{"n_layer": 15, "d_model": 96, "lr": 0.00343, "warmup_steps": 398, "seq_len": 128}
Each number is 128 + 32 x the weight over the matrix's rms, rounded and kept within 0 to 255. Layers, rows and columns count from 0. Numbers have three digits each.

# layer 12 attention value, 96x96, rms 0.143, rows 84-95, columns 0-31
207111212103151127115053150086116128179163110157198089134089166182191148087118090147154119099097
099174056139160104148161062156143148139133111168180085100050085093090164177119193060101125096145
122200198103065032117038136112132149120189125169083110074089125179186088066118108119112158123153
166132168132027090149124152081116094080182172169176095158121102159118148090106151102163085120089
084097184138183111114136142078101154124031146134134063091093074134161117159139134114161138077228
073116067089135120093145140072193137190066189087117161102132146178115118127068043121188119169023
120104172089070074110140124178137137215096099082137084161190143131118096161152145106160159214243
105151113092117046123174125085107132183089137163031120089152141116074164108206115141137161113124
047122131114129163121079093126229137108133189126086107158216087083126145111175118140099118134116
142153173148166136103085171201127060142084106031095079084161117134105128127124207142071101152078
101185190124068053135057117148108186139052068148144058147139151106114127138145168153172137095030
075135200143159075157116142123195115141116184101080134126096171194052159091200176105067126107138
# layer 12 attention output (transposed), 96x96, rms 0.151, rows 84-95, columns 0-31
206089217134193082122174196082099146166158137148104171158140148174167170139103102081140087092087
084199150135198054166076065148179066130173140103141151116062139146118133149109140000111184111184
117167152095051066128145099133111106191234080131088087102117126154122101060144181128163130128141
128144090168023143103109208103148131155234141200210111125100107170049148082076162104123047130194
139123125110152107117169120036067131214081066130115156104054064129165072158161168080164135107199
069092117102118121092140104102156113143037214091099137119128199207152092111043133135143081083028
181089157130098117118144088097164152221107102070115124204137084138108016147143146136176160156165
128161165143101049074130165109119121200108183048206146088145113142105211169222110108105190182139
023195185107095164081095080151255125134136143214133193149203098092143109159183104115072127208136
129167215185103150111131154148125125183091082098134058063132123189096108096109182135039086207124
166151114096099070101056073129066149115150155162207094181142141057154095182120205136169122084055
093146174119142028159172178154215177125039094063141081134141186132096177105188166139092205120137
# layer 12 MLP up, 384x96, rms 0.125, rows 0-29, columns 0-31
179167173130118153106083112128075099123112142149133122167114165087132155131110129095122150175158
160148105132130163144107162130119141177070109118153153155102096113162074158070108107143131195154
151107138116093119103119151165204099185136166055089144139115090141076073127143097113099132062168
137110126139068128156154133099150098141115097153131053132141102165151142127118122109152062115176
153155069130126085092163112133171090130123181152136134087088160113118129168157097140116061120108
172176160078160159149095170064143109111106111118094181095179151126145112098130104156150152098154
129134122116166180153092130169077130142172144097089162144116127129155152116108072125106111095120
077086094145112165152142171125085162163124128084114117089097133135123136138186131142137113122082
117107122137055102094161154100145114137176169135047145087119115137129141112095141209083117178177
152125188076109109188085127125130090120091101189141074137105109108129097194130096140153047184045
160187150100125077150099091094127209131124126174166155085130087122097105093089106108090198161160
108119123097093080163129129179117143161081140168124063117137142092119124189111097141123040153145
108037116094154118127147139155159130203101156125088135157145092146159192114081110084117118148134
122148130116128148122043114154104187117100141179170066109097095123095131141120088114164176101164
148113061150094144098139128118201140071175157153123138135134155069131095138097106131160151134078
092087147153120133136147128073173124140167184090130148175118137125153083150100137159126084174137
122182137204170169131140157116095145077094147151113105112067111174102126196105097080092169077152
185140169094099146109095149173078134165144102121144151141035132075121138101135122126180072190128
179082129163070120139156163084141143179091163111151127129116138133081128110113164076066116144218
144123162130097120160156131136092129183203096116153068158107109114133111149072122140166095142132
121112121081091086197093141042136135117193159138144117090062074131108150124144100118111054111158
134127153077212133153046082138131121105105138143130121128170131086134085181126103086116176113089
117075166129146156103086138048082146093119133227101165157168129111117103136093115118114085089208
136161137121126159083089160188156136111166171088143108142079145116081096099143142173141046042095
108115104179152102114156163118114116133087136110099089114133172115113158180131167201086088162117
166121107102168132083092096141128109162064138199119105161040117050110114179112116139162122143142
131182176160145097165131192083112126108133140137210092159117133073130148188098103128149135135098
147124165166169117123127113129100131099102161139084105149137102148125093113119131115154126098144
061119171147197096096132130126125142078195132076120114168195100061094163136084151131146092099111
191126129148144087092115138152167105144138137054151134162063114120147090102105088104150089123132
# layer 12 MLP down (transposed), 384x96, rms 0.12, rows 0-28, columns 0-31
128119113121110080112133100113130105155141139170134121149152088118086100108126127109148140140130
121159157089097113119175115083134156150103080118152098117080113127091120089132139127118121116154
123128148123175136112127149111109091124151162133114088140182151079171080118118118083098112166094
106155108080198156165181134122161072157110138109089123149068176105177153139123155151064166107155
110131090148152185093100130139139131128075170147124114139096146097095097116128099134118128138136
125084128142074129127122107074097119154139135135189125160098109141156130130075114130093146124139
124136150114137134134118156146136154127151133133132100099175177150110104094100151139123115194122
126116141145155078069133066093144121098183119146126130135150152120120079128091130157145135133102
159100126139202130110104109125111114100105116113136119177198131107119081174101133083158161098115
190120071148076130093127100113186077049120166152086157122143106124185194147136135117145159200182
098162140111098131147151126164128255116089140139145132065144156124136133113143116152098094137065
153118175162123112168103137109121070176118123140106124105140137125185161109103113154126134060151
114164165192153078081142129161138127100142092083150134151104131141126126124136127119095142182070
143132130132156094115160101137124252111122116119120109110121098153132164094111122158101106084094
069128187142121114158129087153107058189102118172133147149172173139130107069167114153050134102130
167148055109162143086157114085082172129143072106190125106170110137057166088114089121111124085112
126106043130211141088133132120119134121087159127161112162133148120157121136154114065075147158146
106126124135171140135108113142153139067102122122105129103141105139139166169108161098113075115137
097116174101164121128193126056125162078068131126091068108185103075164156147121092126098135140044
153117130125114170110137125113173076047069200132105120103087185135132201139136141110093174131100
142097132152116120159142104160151141139078103161125141149177142113035142132124147134156134077037
128127098131102146112160153161103086178165102088140101130143082152144122102167082150143108150134
165127123081147139136081103091083090152189105168133172134077111164211118147137109153147146091093
135130094122142106120110144074176172123108128137132175150143100152142152104157085145147169139132
100188144128145088130114109122172119125100172170144096165150096166161073121163151178131127137125
147173150146177174135138147104124102106156174098180192085093164141221140163078079191066145129119
150187081107119133116112134152148094118139122107086156111177093173152120162086095190084138083128
139134124148168160148136154075111106137127114165113148171118086153101218163093111158164150145105
113089104170159200159124179059167130153137109101110096110051112094114092091122169126209180126168